Part of a small language model's weights.
Architecture: LayerNorm after each residual sum, learned positions, tied embeddings.
Training: 602M tokens, 4591 steps.
Each number is 128 + 24 x the weight over its row's rms, rounded and kept within 0 to 255. Layers, rows and columns count from 0. Numbers have three digits each. The size before them is the row's rms in percent of the matrix's.

# down: layer 7 MLP down (transposed), 896x224, rms 0.0584, rows 558-617, columns 0-111
# up: layer 7 MLP up, 896x224, rms 0.0645, rows 559-618, columns 0-111
down558 100:151139154134128116136157122128143118121116148152112112152160149094138117105085153094156137126151143125153134131167154136172171138163105122116099152095112098149104070076098138118137149081103120126084123131127143120144099089072128146119097145136139121123129150102126137090124110127140196146110138123170094095162123135103166150153176125119
up559 095:143147099114089134121125147149125072167128121170089148099141164084170172100102118099111118084149123136115165123095114121163142100173136135162115123131112099142091151164121123159113135150093145140138145100099151139130116104130134087133131154159111073133121132116109149133095148120167139089136127093164113145140136178147103099161159108120
down559 098:157144101133142128153152108157177199096121132087104136135147067142127118145099114154138155165121119149136101175138125161132126092137117126141122158138100153097084098141154144086131164129166118135144117108137092145100125149120130156119152145142157105095173099116124120161152113091123101105099122145112139125152085097093133136111116145133
up560 105:089109149129124104124120092108169130166074157133107148101132107112129149139170134159120135103159132123156163202133126113111135123103104131109136092103147141109123126147101082092147171117099126126102109162103127084161125137109149119122135142079125102122099131155138170128090143111113163131112175154110074082162120085129137114119129136138
down560 112:110151128089105148111173156138109134143128106117171142115126153121120172154151122081116119168117117124097095158130125125130137134125101129113100076156187121152130127154130118121093153121115102114152118118137151146141145165157118076119179133104122194153131131094170155096149155082126131122101126113133075075105142129139090161150112104126
up561 101:104145125152120126089136140128088105168103166099152120127098109135125095092096099131153150115110131111130126135146124136114120127144119117162122139104121164156150144117136155096086113136095116107138135122135148141098119170109131117156146115154129117152062119142164094098203130141116124133128112073133110135116095112100093112102107130087
down561 102:123132147092165105112123159121123104139113152090095128112114119128157122107095072117101138106086122135129098133121156141095148104157123117157132120157121145127142120115161156131137144163148190116100150101161112160132134148167112152093120102124142122150112119148091108136136148132113153115118100108143111194146097086121117179109134147159
up562 103:160124128070120127120097118171126166136115137161152150122133153136111142134149192149147144164154164098148108115141158146074135078134082131136059185121142114104146108149107138114119087133101107132112163131136109100116175120106133175116156111113113124175136150157137113155130124091141083113099134140118141140107174164095114158113125107152
down562 107:138151134121151140120149127086092146128179103148177136127126104144127116152126110124143122124096084148090137152117143131120152091101098133132183157131130142139104091159076139114114107158156119166103115144086146131105116147110097153165132116113136124117126116149150104159147086193161141129140110180157104105104114137178166105138151142173
up563 094:146184105158115131126130122110141165140121152129134184106113111113159115113119134130123154117147138120101129147124138130141129091123056125107123127146091124157165147115137123136156110124083159128102116112119164148104101149110133105135135123171151099133106106124133138165158168092152122137117134127124163134108123103148102109168110156148
down563 099:158114158121165132109116172128144081094089119136137092138136161138115121156115125105113116133087129098127149121093121108162154132122141134106161122097105110094090127133111089131129116170133138133089116160129111092103131154141141162135132159109131143170119199123119064160154120128145155153149114095120089169135123099131107122111127123122
up564 102:108105134134157096119143161132153184077121105143101101092150112164144068110105154146150083089144071159116124129177124132162103142119104118154130158155152153131133121147140161143148103163135183133122147171096132172104182142101139131139149117130145124136144095112075168124117103096168155117161124136164168150145159123146133140116125116143
down564 098:114158157110113153136107151130114125147124079163132104134110155128112131126124086118111083093113162110151146138107156089100129149121109158124110114130141128152143114175131105113151102142158126127140106091151144149166109116140137112138134106147163142126134144127112077101128165139126106127147132138109099123143138146128135113128163130162
up565 088:143143128127120130102095111144131136162099133119093115133168120077159084143123090140145123096169149188077086101134067112128101139096123103175122098117112132114100152125142128063161134139126146146108122138148155129106096145143109127136095114087104099146117138079106109133129103134143113114113146107085127070138127149116127122131128107112
down565 089:140105143154172085118142148132078135119149108152186125116125148138160173090113147098178129103123170135158162140092132143123107128122077118123139161127132130121180107105119135148145139129130120142157137138113128120118111104126106156177126095147121134136164119139135146156097170113136091154117176131147163092112132124075117143143113131113
up566 103:117128157119139152091120129112100124123117142150113142119106129125181106100119080143136108174125088123119112091138083135099164089152161142124153177145161127069114132128144120129149143135132171144139124152138208058130126118135137128132117114123159175127159137101146147141100124168128119107123133139132157166147115129122122139099138150131
down566 106:126120128120140127095125105121142108139130191132122149126158107127148121133155158165146140128136129161065136140133049163077123085112111115133144138098104148155096126126108144139125155182148151130143113128119133126110144117122155101147135109160143128120125136127161187164172131131124135121158097172129130123135112110061126208120099154178
up567 104:110159115120099102127129139116110124142164108143126163119186121114120148073115160126133134085153145099127161208152129152127103152110113156132116128112138117131149121114129153117138131096080120111104139107128130127157109139174090152133102121120131178158114140138076127134133133141149100142132137122117159112139170158096097116094130129079
down567 107:160112117131085117111144119165118161125103171153098129122148170142135123131106154135149139161155109130108116112147146133114136143153160096127125104124149140176079145140084109091141137098087114118146117171120131135116111132090104133124149128086110105126163149097123102106112161107144143195123066172164134128132136091115099127109143125105
up568 106:137110137108127127095121148100110132113135126118128123093100141083090097094165103109138113111097130109091168150140115090120160145115143109114136175148118142109110176159091157179140131102129114130115129115160077171113155071132095121144120134140161110087152101161128099096127111125131151144143134114143100173091148105121131161135163157134
down568 104:142143118164116175121120123129123120100174155140129144139114146049147145107122119144097145160124140123128118169170134117153145096126133098044135129093138134137130089110126174071131123160107085134097145113130142111125127079137163104120119134128110156168151102118122141104153127174142166179131108137152119165125123112119124156113123144133
up569 106:137154125116125122119123104146116173086111109156043176124152123118137130118123120094106120138148094175119136100113123143135122080170160105127156101136147140135122140140098120112150157097126175174127113137122103141122117150135099116084147114147124104120132144095100114108124092143122147104131102132124141127104124090155137124160151146137
down569 101:097086066126159145154101147112138139101127130120151137136129148126094127125150171104143163128106149124107125140131135145130134122139129156100155129121122119109133083131154123131069128134138123091114122111156140124073101090131109126187055116135118166147118094133109128174135151119162120086149110122105183143156157123082168121130140129127
up570 097:077138146082119139145125099112121102125152082156117129151104121133134172133149137145125180113127112155094132142110167147125148111128130118140157129135137150135105090165088149141149138135112124161147103126152092105111096099141128098094144127118156108099111188095074129150121144180120168135112161177127145163115114123128141147113141156142
down570 105:117129149132134141116106157127113100142137143095102125129084141104107164102128062117108142138090097098127139105102114143205113098142106110149162066120150123171156130104132125101149131119102148122091143106057125119118122126101116123133134109128122127090143141156164124124118106150173159037118121111157120154119142133127149143161117137149
up571 086:129101113122097093155166156138109120103170094145081151085159121134134127100187167149077108132118119108164146142109104132141117130126143178164134114157117137132118126116072103140163166113144142140123138150155137135130184100098105113106157136150125147175170132121146102100136127136140120113123148158143118147158158090186118154130064116135
down571 089:189129084112131082144108113148179086125112159134156126099105124126130117092153161140151153098128162152113173112124154136118124142098128118133102130160111127105135173145138112144102112192154140099152134128073134118108126124122146125117132107139114087117091157175088160168082105148139106155169124143124123127141148124130118096118171116148
up572 099:120146108143136164117154156119121154135174115120149172141153144110112100116133170121162165106178135152114139096148097136166155124163105152134077135103129149111148132150132147172124109119142112133142106166143141151129113134135147110109122163088153123120122120099083136103153110128073082173157114111121139099131119109086120118108082124141
down572 099:133128128156126102127129111098092108118130126144105086125156140152145131148154122130118116125106166136181164114120163083103168106117139142104151137182144166147122136119114105135135118200146128112120112139106148152161174107135119118111136101130149071132073176109139158171149108123139108119128173172101156138119143108129129106131110160110
up573 108:142125193149092180115110087160144138126150141114143173145139093133133124107161126124142136131172091143134132142159124167103142196102174130156138112088146138078126129159161164117129177135104111120072152152134143130115103168099132104142131131118125137117109129140127126122134124091091125152130082160134149087116140154099125124114089136118
down573 105:109151129118155102149138094133144105125153111126108163142083143145147137135132137114143124122119141178117121178115155124127159143117091158096111129173124144139148158130141109131151114148099122183167151136138068139135130080094158113122152089122119118171100139155077108106147125148121103141122159085082130130117092116112144125148115146137
up574 106:135129128171122104119084154131133108115120118122144125178158125110095171127138114109135126123091107107154147114127131121129141152154089149160130147078131123141121140106110132120096088133102149113130130127102094116097135170161105132090142060152164114121166121097115156130111134146120145129106063134109141122096113134133126178120182072072
down574 101:152176098097152151156096123118116169160112085145142121138145120093084139110120127125110148126163188119114144108163118119163165092108145150111141109153081162178145164149158131108109121116105147135123120108111117148099127105146137165122123127115105114158079139198122124165148094132123090145133139143138105115073130123071096136118137148114
up575 103:099088122126140156135156118192112118124147150081132115149142140112086148127156133147102105135140078155142143133098119118130146122153106112155128121154129110154136092110124096109103163074115135103126132143142149113125153168087106142160181164119107137128128154116130073085101124149075143145129075136129083133166119155163157128111129097128
down575 106:173096156108169164168136128154110146107123173126126102103159128138122146123101129139135156153112139105129106126126140151160129147130132059094125155148137137102171102116123109140083145148147109131128140107165145113116117150107085115122125104149095140082132158109148127134171116151110117173161105133060106128131169143137115085076155128168
up576 100:118139109145095147128111122134122116113120134118116115118145127107136163115123091124162104145111126105066142111144109135121120112104123093116101093153150119179105119103138116125079151090088152163099155146129141151099157178158141149104128131100111150137145132168104139141092153095148149139109115131154110164124156109092178113117108154143
down576 105:174101151090116140115146104135150104130109133110146090148130125144150149131155122109130164135100137149138120159136131127079124154121067148090105128128136124180111117130074050111185112100117105138105151154089159099143100161137099167143138103089177121150136150107121116103151097095132143125110106170123120119140114106182117098139143115158
up577 104:141143120100095103188139103173138112114134142128149123127154133111096117107155129161105134130133147162130090120117115103169120151156179118140122086129116140171161117131143134116101117123120118133100102107131122153100143146086150127122094141149112119158132137127101105118082094077143129124107179149148090106127066125099154130114108131108
down577 107:166117101120121171109116142090135111149137144112072125140117132115097146144138129114103164148167136121153142072108095133080151118146110191131090142084151092112150117105068163074123163137128114103138124132108125107145121121123087128136157151096129159105119083153108182155133112102151162146115128115112113132166131141114085175124107125162
up578 100:128109119151131091082143123174095139126139138152136135151147134149120145116127133161117136140126131105094136118149132143158148077110125147128131107154076188125110131145122155100108156115077134118115107142117102128127130087140086119121138158103125121157139125145130100151128123127114109114126127170113130152141094104126119142110170150111
down578 103:143141129123143172173143115168144162123150191096107111156141122099160150106136109154133138147118125113139179084140105117143162117169142131102090155138124084099121130136110125141136185109106117144117091098108097144112122140132141146136109111143120125120159152090127131127159115130139133114115148103126117129119091118097089121101153111108
up579 105:164111115141151127128105120071155150122099115145119178165099122145193098101173167105084134150146102117113159154146142125136112110148128149167120088114101118108155191090133128152138127154169116131142137153127122123159147131125175203110140134147141125134129160131148126129091116110092100114133127146132151118132131132125149114160126154108
down579 103:084146087144138144139180125151161161141152135111118125127108156082095142145075129152158123119115139169092151131142109124090094105120172125112129129092148091112118135144094138125133097119092132136129155141118137103108095075144110112120116144152094093135128159101169124087160124120117120190101133146125111118144124143105127108110127132113
up580 100:109116162093152139135095153090136097113156096124090146115113112118136115105146147133135161111132141114158134163138171148124124146126089136098096130119125146092177114108135113159139074146161137083146129096134148136084131103119071184100112106168130093159113138127101142124098144137127121133118134115108147135136121150136118131128135088118
down580 108:137115118137132174107156118150134145062142122144123133130115155162117094127109098166081143143131124105132169149127113157134097106105091128089127132147132112109121152125120162150129127081122123150117181106157176121150122119122125127113122103125144119179139092117112117099117123136149153088133200137172127149123135127138136110129078127125
up581 107:084144104116110168121117112076161127200107174094136100138154118153110113130106122118119127106120120134140117138153097171087135095143132130113130142114127084105154126139119122108195093138102139098145144113116143129097119124162125115143139117111117124158171114125075139142070146140139141076126125157131092126157096112109101110159153113139
down581 116:129154118172111121140131152134129140117142116108168116196128165119135135087143112164129132111093107137114112120109087125166172139085147116150125159150135146125140150122103109147108132136097131134125112134102109140119121071121128180181160130144141097078117132107128135107140136114079153145110139168135149131107145146122103088123183122110
up582 097:130119142160144078115115109126091129125085154093130111120161121110133116115076107144138152129120135138163122091132105175122172133148084127114122131102137100159123141145161149126130130135158123128134094125109115135142129142128113149162162129147140129172111122103132170193101118068094139146158141082103120155154145100131163124130137113145
down582 098:086124124171137166131111112149127094121099124141103172168093105082113110138144131141150123134156207161117109110142123105166167119123167140134146107160175112163140153110135080108135132124131153141127162096098147193112107125146125117103093137149153083156133147143134119083116128152113106126147129128113125104150161121127113118141115145112
up583 096:136131140138148143160087172163142135103148132155111150133150091122112091136129131100144134086137131109163119160142105106149117099145107133125131129154120041152110090085124152139124146136131074114132131143152133131140145125138107134107162125157100129089172126104137135099096140150111110147126116131106152131122106127110135145101137129119
down583 099:146085149138081135124148145134113164110164140163098174138106132131098138139131149108079147135125086125137121100136133112112163124123133107139119155091171164118170148131110125115155109118105125155115116158151177142153136132099137159096136139160143114089121107093148122113130109130121142128140135125147080132101107113086133093098101147137
up584 089:121163134127126123172142174152067074147142141101144169120105098095107101111121114117104123128135106143114122156089148133137100093094069159114164136130127146140075129115162128035139112138105152116155098131141088102123148124095094111129150150134122110115137147134167152121096132156072165111152191081081121124174123149138104158118109112137
down584 093:110135142100130106125094141130126100164161142159067115141136124128125109117076149155120118098106137100132100128125102111122111183129139092158142154137118129103096106120137110094132133138162124149141093131117127131132141107167091125122141140138087105110140145175121153112129139074132145165162108156143150146090151112148118155147112040152
up585 072:127127141138116141123126132114161070077111088114087129098155132113134115144143127165144105117146147130138124115147104089073119145134073146108136140134070123123101086137106147124064144082159137090122138125134122117121129091179124128142152101135168141108138114122120100135119099117122111151101074140138143162148160122130147122172124132151
down585 081:140121148091122157133108164142137154156077133142137119080154120141102127160116147131137101133128141105142164120139119143155126139115112145135185162166142100112115156143134106065119103109110127172132118174165084135140114127163121183143118150145114128158114114122132113109135135088166152084138141136126173133133089116135148063129131126151
up586 096:123114146164125128128125146129100175092121149147093149125101111123120183107106143132145142115096167112086120112092145140120149157121119133136094176156091185102125124129142158112085102113115145125106138142124135121085154101110102101191128109102150084112146164124157104118109128089147116133134124135124130152119161082147074150135123140143
down586 097:167153127146089108131130137126120116107194120130149109096152143156138070124123138179085148084099146133149083132126084129155107164091135143145123157136147112132064092167107087158133120129093175134109129099083114105112115143107088098122154076106134128126166095109120139105140138148166137129137123169108107125124129149112111112099133118153
up587 097:184133119140163129119104098094104098180154124159139132132147114093089123120134144145156162139114127124102099109138151133128125141143162095150145112121134093172103118148118135158149139159127131093079139114115153121080132151111120124159073145086117107156138165126123153139130151116198165138085108139125102107086090117076135155119096113119
down587 096:123164184132144082159078138142090121153076122142111125143104126105102109109152099131115124125160127107109152128141148107120177128131122168165140136135125142107134126091164146152078134130146155110156131148128157186137146104139108083099136134138161123145058144118161167112101148130158109139169144099169149141099100112142102137107129134095
up588 102:137134191124076114138114143110134123158133108148132110096156105151129114093136084105129117119154145130093190124145160115106110118147170126149118097129133114116119158139138137097097111080119140091081092148130131099136092111118096094169131173145159121140107086130109133126129147150155122097186183142152127191104153111116090130097118130116
down588 101:129088130161142157145179113120102137109118166169126128152105129160118170103091087092156117143124109138121119141121152144106102104130073142101184130138091115123147132150119139117133087156139124118154153100114166132107131154131118138151101116119127156124071102112125116120169125124130136116128145125121114133165120112066161136111106098107
up589 102:106122136134141118142156128100132118128131098092089099119133107110156123139137151150149112151164109151114100133172147095139056098099124156142132088126130138123128148064120148155122127097101110184120126114134177132138156121103157151113098102140121124111112114076135132124113120144093121126137139097131193161148080153159098106149135134112
down589 096:099111125133197126141090112143118137102105137166105166117070124095145136139146137129092115112092129102151119101121161116143155104137162127118113137168111151148158125178095160143133137149136107133136117104091124160127125103104149149158135141106150098160120122143099127138140128136149095129138156149130163176118155142158132101114148169164
up590 107:141114118125111141131178087144124118113126160126085091129123116116100124122111114147140076090112145130113141066124131145138145096094113097128143151138145140145117160104121136118094107095121110096104157133153100131126136144132146139101078109083099102146119114151153110186109134153154137166174120097114131116169167106153142130146144148100
down590 104:141095109114179102141132160121122144068103149139156132155131113109141125143117106150116156165100137134089109144106136144130089125118133148161106136117143126127142118120132119118128140143160168104060123167098130057136099115118123125078161131133119164111144123112116102145137144128143156114113142084107122146109146122113102157132124112153
up591 107:133114120117137111119137136090151161123129141133105154092142096130143083107105147106102140107140138125102159161140118137145143169113074122113136109122137135134181157128120154141109111122118104155105086121105106119134099122112151179206161155121108103155141135119159113121073162118151139093129124106098086130124130146134084120172091176124
down591 104:121093172105135140140097091117138151126106137144105168124113131116115140163181128156123092151153140121154173103101127135087101126111135116146143138093142121088117139132107141121131101109177128088116126141107087141177142165115095093098121082120143119140152130104073136121125143149105137135148144099132109076119140189139062144126175152123
up592 096:130130097128132092084082151126111146116123101162094134135132115142120137106146159095129095074103144134129152113128171183118146072121135100147127142121144104158111132133118123117136104129132172077099115135157133110124089100151109116119158118119126119126078151103140127123108137099152136153129136136151118155105127112130083156124130154119
down592 108:120139088122144078086156143088125147166124120172116142138139083120129133084085146110159140095103133128114119153155160123123146074135133129138119135159141147144104104160135139169116102125117143134099120116157163126124177151090131091103150164145108130155137097118108142092127129147179111149154136135105152113129155124156114131143132129104
up593 110:136108100093083101091118150155113154096174130106114135100092135124118136136155131137127148160093152146105131135089147139099125113149101103139129148120148133155130135159137124145141101117135123121146116156193118117139110145129124129099115126155110111109112096157128102120136161146088110078087125151106164139112137143144100141217164113123
down593 108:110158152128141114150087085108133132145132085141122134175159111083119138114137135081127136101139168140119138153152150143159114121114156119121132125088142167090121130124138116113124125128094167115148175139121151155094127134112133106154129130163155093134095136109138125161116110114163141165089121146126124106144089132100091120141111147172
up594 103:081136164151135084132134120132106126141138097151101160130133129116108124127105134135113134155149113187165139113136115187103143137136151111134044092082084135129109115152112115145129096153145119100126152106147112133103114124176151145136127099101143160135140090134115131102140153124121128087129103135137120128149137148110191124114098127179
down594 104:112176184138124184114135097158142083116117183094102137147122151121109116163143103130151147141130099157118133131129104083120124074079174108173124131127152110148139174132170124128140126126129147121084169161113100130119095147105150118118148141096088146135124129144144123142098097144133143110133112129098121120090169135173102141126129148136
up595 099:158131169163120130122147123142082165128130130127134081147079166124119161149125106134139133088127102092123140102155146119106152135096147129129135164113138110180167114143151166105111070147085140112124143111096120090141084129131160122099170123135152139143142145120150106138103120130115148131126142138097126131134085110101170129133141103178
down595 100:133096108103117128113124170154124156120106109156114181136142107167093108115121125103150143145100094122127127091161113131093171071133106159154100155108123155147128127139139142109141106110108110109120143125153102140124101146066114151124148159131098153129114076141095137127110101101144130121132089120129118106135112130125148137111147181149
up596 100:142169121137092130159154145116119109119096133139120094111162173130171139119149121089128144145103163116128148159137098152132135102158076127138100160127137128126125086149109104112127147121104086132142129148119086104155141149124142121139119142138128085149119096139126109121147141126114116101163121142107171094113162129154141171134092115115
down596 095:174153109148155132128095168143147146135173102120130132107140122134072143118124125124090107136106093131088096076165142116122109121138138145106147128174150145131128099165172135123151071104145151133133123143129128148142111123084123120109097152126122148143129151145148095128104133134137111143176114135108065097164077085141162147108149123139
up597 102:106158108179141147105116104188177148110173155112135097091140108118140124138133146136113139125128073111147128148123078128102147100127078095112152153168084101103124154140088124118132108172129127128156136136139135143145180085137128131101169148138109124128097100135127131124122140143115105148093090117104149116129181158167116148092135141084
down597 104:141115112155113148158100125124116114144118123109142146118100104125167118117156143094110147112137141163139142141072149121127090100137137148114153122144128128133175130116123115145128105162119103139106114092131133100193119132159142114104089154141098150126111132158110133102147149063105141143163160175139104125102159150138121107170154152178
up598 111:117126135116096128096124124131131105146118126117098063116125103158108140149107111185137161111071174127141134108161155123144113097163117150127167137119138134096107138155131133117160109150095157113133103088105173153101112129109071111137150096112110147089136166143091122115118166119128162162117105124105121142156150117174133138095160148104
down598 113:138126124149120153133136131140129146147113104135124108129176164139093141152111086135119117137064098121129144118120156143135121112126100120155136118115120124099099139136108124158126152118105120105135147193180086132109122097136085159106125101111089109129088090057090111149153112108142143097124130117107102141148136147127086135130094117133
up599 090:146127158089112095119106143091123147139165156127108143128170094128082141118167144165159135131093125106144162127140119157134141098119121106141136166142068169126139123131145137111112127106107151103116100107123123161106173094127121162180125174109101152115118114112144146101094140120120169161094130103130101165141126125117126122130106126120
down599 094:108078163079148154158139115158136164129096127109184119165131068161094122168149114109151158115155126147111096155141113140130092138110129160141067101144145151150137139158132121115112125140159136102135090150090119127135126119166146096136099112122168132110111108133143126103118148164133114139161139150135119139133143141120113155168141149116
up600 098:134118133128088120093174174125143142122130127129106177080109137137094121106117130110121128130102145102141162158087131170084148130132137139131131125115140130106126138094106080131115158128124101108087122162133122117145159162120136180136104146142130147157122151137130115116138121142181103121127124124115137182120115160096121128124104153130
down600 100:166158149138113124113111150170170110113134130130074090120143124140109144124127165141143103155131114130150134121120134129103137085124125125125097132139107148111144164122138130120150199095128096144180151130125172114111131129143120096145127173132122103062093153112130125151136131111137159097141100095113125082137141102144138167164121142079
up601 102:168178126119116127121137129105138103148152163149138143125148153135154132137109100097122123115143095136148100074164156096113127127096143120110166105136095110129119129112106130133119131154114133119099108136100104115082154117149149113165105132137093170184110107121097151159133106104138154138163109102154139091127127176141141124155100139099
down601 101:130125170143079097121129127155134100129141101112141121139165124091123110125110152168136119146122088108125135144090158163112125154158098097135121154140124146083124093122094138138120135160138123163100113153154144116137141128137091159106179142143129150069136136127130111136091128150088104114160126068098105141129112139146136116115133155112
up602 103:118150106149109165151069132095107142128101120119150124140113102111144151142158144154136114160154184124120130141097173128111129120121133120134115102109115164113124127146102118098126154109127104049105137105148111133175180153141138089163145120080118102141167086112151175164107145118104172121121085125130120120133121118169179127147085155138
down602 103:079107132153143134128152109150174103141099133127144146088115100071074104103108118159189087096143127094141110153120127131088110075167122150101141117149133145140171098118118142119128155128170113117150128113154116141105098099094130124152105162116157125111097099133163121142132123142116143148132166121146142148155132123151151098117103155116
up603 101:118142153104180122155095169119133094128123141111154159087157088113072062137150144161122109120140080135108097140205137148139101106101142130107116147158145130118111149158115149135172149143128152129137126162153161172181194118082122142142089129081132136117137099121130096106112140151108098120102149138094129114112080112124144160130138157126
down603 097:159115161149158153138115112145140101122128131079129137137094125137143084104105126164088132126147147162117091095102103117120108146132104110177142099144123113099098138095143141130116138071107123118105130142124100163167131174148155118110161124136168129091219116139139127144148098108110104106142128114141171166114139159101168116151118192133
up604 098:121171113114120157092161091100121114172099114162113112106149128138120075112103135102186166107146137117092112159126100118091124119115123141109148112119141105106130107169113142108100137098146134099086178098147128124097156108142127162211120156111100102145129110119112102159100148136147164146121126144146125140137135133134165125135136157160
down604 097:090116161131136080117089104127134123130106107164127164079092126105148144114191176115139124127177149194081141085144123078099164167140140110165143102090099137173094136123118152167174147110147125121133136151127117134146152155143154142137083143126102110122096070122128116114137107139110119103153143127150134110050125126075149115102128127131
up605 105:164117109127117143102081157107141101150134119115135126165107157127099118134114154120143152097109138149102114120119145153099136135118142144168115147095107131138169183146147138125098084158121198100112131139096161099119150118117123129147122146136118156116126096109099105153082131145133119145195111174156135115148088181102133128112159134142
down605 104:129149109087132157067128104170126111166104124165116135101109080148128140124136176123098116147145145071139151115114120147122082158125123156134115147160094155136106103108128159111149099148117139151139148111146135138134083119149107104068143131148109123138115183132119103150153120175105098124097116148126084151181107139173137113119095087077
up606 105:114118076146111118153123136123161153154121151074125121174129115140142104119151148113092132099144121121087128130154130139175129105088119094105105111134116135125137140149098092095117114152152113168106113187088139093175134150139138156125139114150135166129126071104122107097104141167085122150145145096110118152121168103147123110112172179141
down606 101:117162090105133141142157129140155131136145130125138125141205110149102086120149137106136106101129132140098140142205084121091109121141092137129130112125065163119131141113156165088145129130112161054222113144116131091101141143128093127118097159144132114155123120122146132138115161126128146118130086184148093109131114126112129112142059108115
up607 106:137157120107147133106097140136154106141101128129150128132171132148137128094134122145130111124163081117107101142109139081147136165139131111129167119083142105129163138098125117138135123069149121109099117061117093108149100149104147164096130120147150117124139121150120166138112139132094150181123108142112101137146123108130107112122119165104
down607 104:094136138073142158145122156166150124157173141075119112154106106182143155131113126076099090102119128093124157155117077167098152171115107108110120140128109134118128144085119135137111109116143170120164144150155115115113141081137158141131168125152094128080067120125144109118115131135111101146078134156139127096161143129154133128092117126140
up608 095:141125130099105144108159125132158101160149161123111160114078097124139146121138111182127113112131133146109146138078162168072132137128162115113121107122126139160113122085111130100095089143109117144113145137140129132136139154143108129161105155137123102152099106118167087134128153108189092129142095127130126104114162103115076165130172109090
down608 097:127157126149137145101093154129138112110129098122097109168144173136115153079125137153112145152151119109126136137151092117119106128089109124126141100121111095111097108165149146163149129109155109092173089124162121133169131110111119191164098116109121120136127124146120114134129091126079111106114123171158138137124126132120110105108154103114
up609 109:116050173135161154076133129097123108123116110103113162092087101117104108109103132153132158090134171139126125069132077141144128148158136111125151126125121124105158132131119144138149156162160109118111090113138172139096108105119138110126154134122098093125160121112138148103104169118157124127095191119116135128115143145140167126101099121064
down609 110:145126087126163124120121107098149109106133144169126162174107118122107096153139142122117114136138128138142167127183115097103172129112130187112137113129085102117138155135119143136134112178144186102138112114116119134123121076121125148099129159122121159107133135176134112105103106141145153150142150151124121136108139161149142094157091119160
up610 096:112142087081188101130154141130128107156169128072090124177128150142149131085172145075140134117098075152128115148108122134130151164135120180108124059154135138136119138118119105145083169159152082133107140156130106133135106065128140120130150153147081106087136160135106108142098138102145146120135160133120146116169117153119127115131105171130
down610 100:109114127181133130151122113111134156113112119165160110167108088148103114159092153123141105135153164142096135132126108174108160143151133160135125114138144106158095104140148137162140118132097143161115137083088156134087150105116166128110158083187132161149148139146075138111152112127117131113087147126137114114118105154102100097127113147129
up611 108:107117132126084115190152125135134127156188131131132152119102109125122104154128151139137159131142093166163077096106138102133130125140137109117102141097162113151161125128169136104168171098156132126175154118128172144108126133135128138083110140114136137074091113127098156134142111109126170116171088110134133130108093145123148122105132133186
down611 110:117093094124141110157144118139138146125139136113131154125121119153090141078153144139155141114125138153111098121118120168093118124160139138043120133167135123148129136113157129150108156135146142136102169081135110157119072110157178093075113186178103101149168148160121123166096119137164121137116120116127143136110132108126133124104152148122
up612 102:122152131145109117149103159139086164124182134127140110090131165106132130149136132161117140138108125139136149127159114095172161141150144134146129132086132142148147108171121146132099104114142131090144125222170093113120132165115147129143132126162087135097120098142148163116124141118149105115084174099082150090112172130144162134090123114119
down612 108:140128146172132137134131122129100146146159124113141139130103116123089145152122117122133142182126161130116080123154109121145145163120121140138155077109156173138128116142123129115065136126131139073098127114131178109116085140118117128122111118122151173096094125090178100150101134088171145108145106140089099093142120118165140142156150122097
up613 101:128130141147135125114131118138153129163150103108144124145102148170136077084111109089099162121099147099096138118162132134151163185143117126124138118117123125140114106127131120121074151109200165090121128089136141115114131159107152110161158130143140083097120119155144119165148174173140159102116146160129139093138108138124137091108102109133
down613 099:110165164133142159119136141115115106117118143137134104113107157161137115153148121127157187102134122109118109139136125160104124088109157161085142132157120128136139128159105107074142167145138115120071069152126152102177160157130127169140129143153106151162102105113120141131116134115105116116131121107116132130104157154130132157162104162143
up614 099:136123152127122095108126137132092140136112115119138136128107132148141132105130135134145122118150101138143147128149176136152108091139104127108131143056104099117134143126083135113118145083130091145082097139106074083137096112120139136153108123154117157153116127148123086171146149163125116116131172143139152116100173077167122100176080115189
down614 100:112165129135165162138131091117160124155140143157134155124110164157145088121120173156137145123168116125087128137172126107096125135130089181158118160107129151083125140114112163142162122101138119179121114125129098175159136117096175113138098145145149130146134163164166102151181120161092121152107122108142120132136151082113122122134148128114
up615 090:125126116104163095100157144079166126128097066117127121122128139121103115090158126142141095117141107145143131139099173094133110114149129115122093156129125143100116121088139120080136109135134106082135149115110125138116138113110127095148134089145155165124157133127125146097096155161154133113061098158144115169157166138166114066133164128143
down615 083:114109116145160151140121153140135179154152124133134132105084099130113101114171117142121167178137095093146097105136131118116151138143162142165130133126132105074113114152116117084101137093162102093129075135104140127170122150138111106164096126136064161131108163135111128105179127143114128102117149151096127138136083109185119138112096170117
up616 098:169188088096171123121103134099146173101124119101125107150116081126131122140133090141127110141123147120155104130152134125129094116137116076145104105117157148148154125117104130122135093121132127124108147121143139112114166146098126116109145112120113180104095136102092139143134134097108081105140135124185096135112132091167159102124125129136
down616 100:153134172123165099147098135175140113102119136111108139078185140112136077163157127117153134151109155129109131115111136122126101180111165122139110095135154133120095133151142134103147133088129117107108104138090116125116150142142113133054098121127133087091143134117177136136122101137120146122117112186148111127143107180119123066126123123119
up617 109:170148098122133098146115152166193098110087144078108094118098124164109153130158123115114091127133128121165126174129154116102146139114117132149167113158118107152167167132158113143099145122131148118141123090144134145141150153157131119110115123115095107127130147127116143143137138186135122150127084202101178132116086159100124120106124132089
down617 107:139163134131135134124118167112112094133142110116101193069142099111121103146146096147143169116093139125149144154141117151186144076123181128126119162119098098147068120164124120146152144128150152155108119099147140091124138119107097094127091108110126168130124054109160089107097082128121136156143106142097112134126144153133102171126099160131
up618 104:145170141101173165125092110129135118171124112157159116123117134141075128121164155114140171106135163100110160100101172100057139127137127107110124145150153152128086108141118149088179132138086131113094116090120127105141131159131128114108154099134105135127163128134148148152136107107069158129132139153128102159098125119098156082140127132117